Weights of a small GPT-style language model, trained from scratch on English Wikipedia.
Size: 17 layers, MLP 512 squared ReLU, vocabulary 8192, 7.31M parameters.
Training: a variant of Adam for these matrices, 232M tokens, 3547 steps.
Each number is 128 + 32 x the weight over its row's rms, rounded and kept within 0 to 255. Layers, rows and columns count from 0. The size above them is the row's rms in percent of the matrix's.

# layer 8 MLP down, 160x512, rms 0.07, rows 109-159, columns 384-447
size [ 99  95 108  95  97 103  95  91  93 101  93  97 106 104 100  97  96 104  98 103  99  98  93 102 104  98 101 104  98  97 101 102  99 102 102 106 102 103 100  98 101  90 106 100  97 107 106  95  99 100  95]
[[ 82 128 123  96  97 181 143 137 158 111 141 155 149 132  87 127 207 103 156 149 102  81 135 136 141  85 136 171 146  52 110 122 128 142 127 161  50  81 124  82 112 100 200  91 126  78 159  82 125 102 145 159 120  90 161 179 153 116 141 153  95 163 138 116]
 [148 146 153 113 137 139 128 108 167 144 107  93 154 125 120 102 137 107 179  91 108 107 145 123 144  79 121 125 199 129 119 141 121 146 190 120 125 182 149 129 136 125 159 117 212 117 105 147 132 158 111 144 118 138 159 105  80 196 145  89 176 110 165 157]
 [169 141 104  97 115  86 149 186 105 178 150 124 124 136  98 153 143  94 109  92  88 146 124 168 121 133 111 106 154 135 149 120 108 102 141 147 155 110 153 128 128 141 132 128 137  96 195 191 126 120 172 165 101 123  80 116 157 100 123 113 144 181 128 137]
 [144 110  86 182 147 153 147  78 180 179  80 122 106 115 128 140 108 102 116  86 228  98  79  78 150 118 125 102 139 140 105 206 122 104 164 176  98 129 161 146  84 125  84  94 128 118 161 148 105 147 110 143 164 155 134 114 144 146 110 122 121 104  98 157]
 [116  98  78 160 118 173  99 113  97 131 139 126 120 149  50  82 136 111 141 164  96 142 129 115 135 117 142 117 132 208 139 124 142 105 218  73  93 101 136 159 101 164 117 117 173 102 127 140 150 145 110 168 137  97 119  97 131 116 111  92 119 161 150 105]
 [135 153 171  85 176  90  97 121 130 212  67 176 184 158 135 118 136 130 170 134 126  92  91 144 143 118 159 125 139 159 169  80 125 106 165 155  84 116 124 109 135 174  73 114 143 171 174 156 124 149 123 121 133  92 110  80 110 111 109 127  78 108 111  83]
 [155 212 123 153 143 125 133 153 103 140  71 135 132 137 173 167 149 111 134 127 147 140 162 122 133  84  99 128 172 156 164 163 130 126 188 113  86 137 163 111 142 156 163 147 155 141 129 170 121 100 155 133 123 126 176 165 164  24 161 174 148 103  83 159]
 [147 161  95 132 146 206 146 115 149  91 179 137 139 113 146 127  68 150 134 168 150  17 107  48 102 170 151 154 134 159 178 104 140 134 123 156 162 129  93 132 141 112 133 125 190 118 145 104 151 163 167 137 140 136 193 135  85 171 108 152 140 110 105 127]
 [ 85 113 157 170 109 146 142 154 120 183 155 174 188 154 150  61 112 112 119 168 110 168  79 100 135 101 114  98  99  81 141 114 103 151  86 189 101 101 153 142 124 130  91  85 113 147 191 130 106  66 176 123 129 152 107  77 136 154 143 156  67 201 140 119]
 [145 153 168  89 154 143 133 139 103 135 132 114 152 140 148 109 122 114  90 129 136  54 114 169 143 224 115 181 188  84  98 158 156  84  68 155 128 159 115 142 148 155 133 135 162  76  73  96 108  99 146 168 118 138 155 142 107 144  88 155  66 123 135 122]
 [150 124 123  94 138 149 159 130  59 111 117 193  58 151  99 108  98 128 152 134 191 115 129 130 115 110  65 149 152 100 175 136 153 110 143 115 135 128 164 108 115 155 146 117  83 194 145 131 175 185 155 104 124  77 103 154 179 109 132  97 146 109 125 200]
 [ 73 123 159 137  80 155 149 166 148 152 165 172  95 131 180  77  90 183 178 142 100 128 123 137 126 118 115 130 169 137 143 170 123  86  64 116 188 150 112 172 156 122 120 141  70 136 160 164 133 165 106 130 130 162 136 163 191 100 170 137 110 166 122 132]
 [107 123 149 143 139 124 109  99 119 160 168 148  89 134 130 127 158  82 113 177 146  98  99 121 115 120 120  76  39 107 103 163 107 139 131 107 130 115 147 130 101 160 126 111 161  79 106 103 129 122 159 109 124 141 132 138 111 132 121  53 131 146 142 232]
 [ 83 128 104 133 119 150 167 110 102 107 147 209  77 109  82 132 159 106 139 123  85 122 176 152 144 178  95 184 145 128 130 182 123 167 132 185  95  84 149 144  51 132 122 135 153 166 133 128 128 132 128 142 150 104 100 176 158 118  88  96 185 170 111  99]
 [142 136 107 202 114  74 137 165 123 134 123 126 139 128 131  89 102 169 127 101 143 125 104  64 126 132 198 177  75 196 117 131 120 141 190 154 148 131 195 152 115 136  98 146 113 120  89 139 142  87 139 118 131  98 110 131  69 137 143 162 150 113  94 172]
 [206 110 139 115 112 159 135 169 133  98 159 117 153 144 168  98 148 108  88 108  86 149 131 134 126 137 135 211 174 116 114  71 134 121 175  98 170  84 148  74 167 112 104  99 183 133 138  90 144 158 127 128 153 149 146 161  96 105 101 103 137 186 138 194]
 [134 105 131 153 164 121 175 188 130 125 173  92 148 121 138  78 147  92 109 145 123 164 108  82 146  62 122 129  85 153  77 140 142  82 141 164 159  85 128 134 152 125 127 123 101 147 150 145 149 114 150 134 153 133 170 143 105 171 102 125 104 182 114 149]
 [107 152 122  74 132  61 133 100 134 120 100  32  73 109 119  65  77 141 106 114 113 132 113 165 146 153 125  58 153 116 113 127 159 180 125 103 128 129 110 140  61 136  91 157  83 150 129  75 147 161 129  94 116  77 151 127 117 189 151 115  96 106 140 112]
 [203  99 112 123 135 138 135 128  86  95 107  54  84 136 117  91 123 101  97 131  94  90 123 125 103  76 135 113 103 173 169 168 112 144 124 106 149 134 154 126 120 163  99 164  77 139 184 130 111 146 146 116 135 153  90  83 130 110 128 116 117 156 130 132]
 [158  93 120 149  93 116 141 123 123  79 139 177  87 155 161 118  89 136 139  87 124 141 104 118 131 201 120 157 166  64 111 105 109  87 215  94 111 126  94 205 127 179 222  67 121  90 112  67 196 107 124 140 126 128  98  94 127 152 104 146  88 158 129 123]
 [105 176 129  73  76  95 148 100 118 132 141  99 156 132  77 133 216 206 122 153 165  85 169 108 148 124 152  94 137  87 116 105 124 147  77 150 136  88 164 162 144 139 148 160 154 156 127 151  70 106 137  83 134 151 100  87 138 112 185 155  92  79 113 164]
 [108 141 172 133 107 155 145 112 116  91 177 145  97 124 188 135 111 118 120  31 164 164 163 155  90 137 157 123 119  82 153 130 133 131 155 120 192 119 171  87 147 129 164 114 189 107  58 150 175 127 160 105 110 140 109 172 131 190 138 138 136 100 118 178]
 [ 67 191 143 121 118 149  98 114 130 108  93 128 135 148 113 108 111 129 143  68 139 163 160  90 130 117  83  85  80  52 140 154 127 164 157 100 144 114 146 154 112 148 151 133 114 120 142  81 132  87  95 152 145 156  96 142  68 109 111 124 191  93 112 115]
 [204 180 115 180 106 114 135 120 166 107  96 123 117 121 109 145 191 135 135 146 173 106 213 173 127 159  91 107 193 139 160 119 137 146 136 133 124 125 149 114 118 152 164 124 156 194 163 119 116 149 116 134 135 136  92 144 161  36 140 122 130 179 168 117]
 [102  84 203  85 146 137 130 147 102 124 150 186 106 147 144 120 179 115 168  86 128 155  79 143 144 143  49 179 114 117 145 158 111 119  87 106 218 199  95 159 141 142 130 134 150 118 150 188 141 180 113 157 131 121 104 133 121 131 123 119 129 104 169 162]
 [115 139 128 142 108 166  63 115 141  69 124 176 100 139 170  84 155 132  99 121 107 128 109 107 138 133  93 140 127  54 169 117 117  99 113 178  93 109 161 101  83 130 136 118 120  94 106 150 135 117 158  44 139 111 105  87 128 135 121 161 117 123 112 115]
 [142 117  64 173 148  36 119 146 137 174  95 181 190 115 118 144 135 109 105 163 170 219 145 148 121 110  94 101 135 199 121 102 116 144 128 179 161  92  83 147  89 121 146 103 136 102  80 176 133 120 177 108 125 172 193 149 138 122 143 122 143 124 140 124]
 [194 130 126  97 124 110 113 133 168 157 214 134 200 126 153 165 129 113 130 185 142 223 125 139 105  97 129 124 189 127  96 149 178 123  74 163 114 109  56 105 196 122 113 130 189 156  93 164 121 139 119 172 169 119 159 106 139 114 138 139 148 124 104 155]
 [144 111 153 106 116  73 108 116 131 146 199 151  92 132 124 146  88 120 116  79 155 141  68 106 169 100  92 115  92 139 131 168 158 126  75 145 120 104  95 115 124  95  93 127  87 183  70 142 110 125 131  76 148  84 142  62 155 135 120 125 172 119 127  87]
 [117 119 175 151 120 133 157 138 136 154 174 161 162 137 166 134 188 145 116 108  80 112 125 112 149 127 145 182 154  95  73 147  92  89 130 198 137 114 180 126  92 170 130 139 165 124 150 115 142 123 115  97 132 129 146 137 147 107 132 142 152 126 114 114]
 [ 20 139 131  91 143 156 158 130 118 111 118 127 137 133 144 132 187 149 147 129 178 174 177 111 132 139 100 139 156 135 138 166 113 117 190 119 171 146 113 177 155 129  91 121 107 113 181 106 109 183 132 218 129 154  87 137 118 113 117 152 142 159 115 181]
 [ 67 147 119  89 138 140 109 120  68  85 155 182 130 130 153 112 151 120 142 123 132 112  93 168 129 152 145 112 182 124 151 141 110  93 128 158 104  99  71  77 152 153 162 131 113 105 140 156 163 114 126 160 108 113 119  23 118 152  94 106 131 112 163  81]
 [132 134 119 139 129 121 147 187 111 136 164  94 114 135 122  92 118 134 134 192 118 149 186 139 123 113  98 105 166 133 119 109 133  77  43 154 152 120 153 103 136 102 157 174 146  93  88 143  86 124  86  59 117 149 148 114 168 172 138 120 160 154 129  83]
 [127 153 131 120 128 180 132  99 164 101 158 125 137 115 112 123 115 158  72 150  89 121 147 162 120 141 135 139 118 155 122 178 122 161  90 141 121 137  94 119  99 103 201 134 159  85 168  37 117 106 129 131 133 170  87  82 152 190 127 157  92  91 151  78]
 [ 97 138 155 128 108  99 141 142  99 134 140 142 112 150  83 124 156 167  93 159 179 116 184 100 154 124  67 122 174 176 141 131 134  99 172 121 155 103 118 115 111 141 190  59  83 131 116 150 112 149 162 163 137 135  54  54 104 106 111 168 189 149 133 145]
 [162 160 171 109 146  92 160 139  99 167 156 164 173 135 158 125 120 100  90 159 165 115 151 197 122 196 147 129 129 135 125 153 134  89 163  45 100  97  70  95 168 112 141 107 153 150  63 123 108  84 149  97 132 153 143 166 101 122 159 120 149 130 170 212]
 [121 138 116 132 138 140 126 123 134 177  45  93 162 128 137 134 152 149 108 154 121 161  86 118 135 117 147  98 113  95 112 173 149 170 100 113 129 133 116 143 129 111 106 134 181  69 147 152 156  92 155 136 136 117  90  97 147  18 153 211 156 118 121  63]
 [136 133 129 176  81 156  98 157 141  83  92  88 105 151 110  95 112 163 114 123  80 116 150 105 121 135 139 137 125 162 146 135 135 119  96 162 172 152 115 131 163 139  62 112  92  79 113 100  87 145 155 105 134  98 129 108 121 255 131 143  80 174  59 174]
 [146 108 153 153 154 130 152 143 167 179 144  90 132 139 109 154 152 108  92  74 123  52 152 158 122 172 122 149 104 114 128 121 123  99 169 141 186 188 100 144  85  60 110 102  83 151 135  98 131 155  91 173 122 141 116 113 115 151 112 112 127 180 140  95]
 [153 134 109  93 147 155 156 110 153  97 142 160 105  97 140 108 157  98 125 170 122 128 110 155 127  93  84 119  57 113 105  90 131 109 171 122 116  86  80  95 135 120  68 124  71  71 168 133 143 165  86 135 148 103 142 139 136  66 117 138 143 137 111 186]
 [ 87 180 171 167 112 156  59 134  84 159  88  87 126 125 155 175 104 161 118  98 102  97  80  91 148  97 188 115 132 111 117 133 137 130 128 134 101 127 127 157 156 107 137 101 122  78  86 115  74 159 126 132 130 140 112 156 184  59 163 157 129 108 128  73]
 [179 100  91 105 150 159 114  80 140 159 117 163  98 117  93  91 104  92 161  74 172 139 210 125 104 166 170 105 109 157 129 111 124 105 171 183 151 141  84 108 134  95  75 161 100  43 147  78 179 113 166 139 138 121 158 106  95 120 100 108 152 177 180 179]
 [117 122 111 101 134 168 153 150 113 107 139 110 176 151 145 180 112 135 108 133 114  33 210 103 108 174 148 145  79 152 115 107 145  50  96 172 137 134 100 132 133 144 200 143 124  70 135 169 139 163 145 181 116 116 133 143 113  60 115  96 102 141 113  72]
 [ 88 102 128 189 150 103 114  61 200  94 148 124 151 104 139 163 102 156 151 121 161  86 151 100  89 148 168 161  95 133 124 103 167 148 141 144 122 156 138 148 128 135 174 115 135 133  90  95  95 125 130  73 123 103 128  89 197  90 149  41 123 100 105  69]
 [217 117 133  97 132 125 138 165 156 141  96 116 125 133 115 110 138 104 170 144 128 128  72  98 140 101 119 124 119 130 187 107 139  93 173 115  72 142 114 133 116  77 196 127 107  79  39 131 137  99 103 113  93 121 129 122  60 149 124 164  62 110  90 111]
 [ 98  88  46 167 100 145 150 150 179  32  66 163  97 143 114 121 131 118 128  75  81 129 138 127 103 111 151 111 128  94 170 122 145 187 166 110 154 163 182 133 138 145 149 158  44 142  83 139 145 146 104 127 114  86 123 118 142  82 112 111 138 146 155 150]
 [172  97 133 179 134 169 134  96 114 143 106 157 142 134 147  83 125  90 144  90 113 161  38  82 135 132 102 137 147  99  91 183 111  83 178 136 122 152  67  86 112 126 155 149 142  68 145 125 184 132  87 169 117 140  92 145 101 106  74  75 173 170 195 119]
 [162 130 149 150  83 210 105  94 167 125 160 146  93 117 181 122  62 121  98 108  86 130 128 156 132 141  76 140 131 153 170 118 145  93 143 145 192 128 115 118 155 101 102 133 163 159 156 179 119 109 149 219 150 114 132 165 111 109  93 107  93 127 142  66]
 [ 82 110  96 109 136 178 104  90 140 136  78 157 109 120 115 150 140 149 112  76 118 149 118  86 146 118  85 125 112 168 146 135 113 117 111 141 136  94 127 116  61  80  90 137  45 110 170 117 132 137 123 180 160 156 133 162 103 168 134  52 110 149  73  97]
 [144  56 143  98 132  71  95 114  65 215 108 145  94 124 137 134 153 128 100 182  52 165  91 151 136 136 126 131 173 155 171  90 143 117  48 161 157 123 124 129 119  90 111 171 169 129 131  50 159 129 116  93 130 141 147 113 151  67 135  84 116 122 120 120]
 [156 156 138 130 169 108 123 139 166 134 181 171 168 144 154 137  45 112  84 162 100 174 117 150 123  69 120 140 112 151 127  93 138 127 113 113 130 142 153 138 139 108 171 114 135  45 125  75 139 170 111 147 101  96 145 176 137  95 114 118  73 134 114 103]]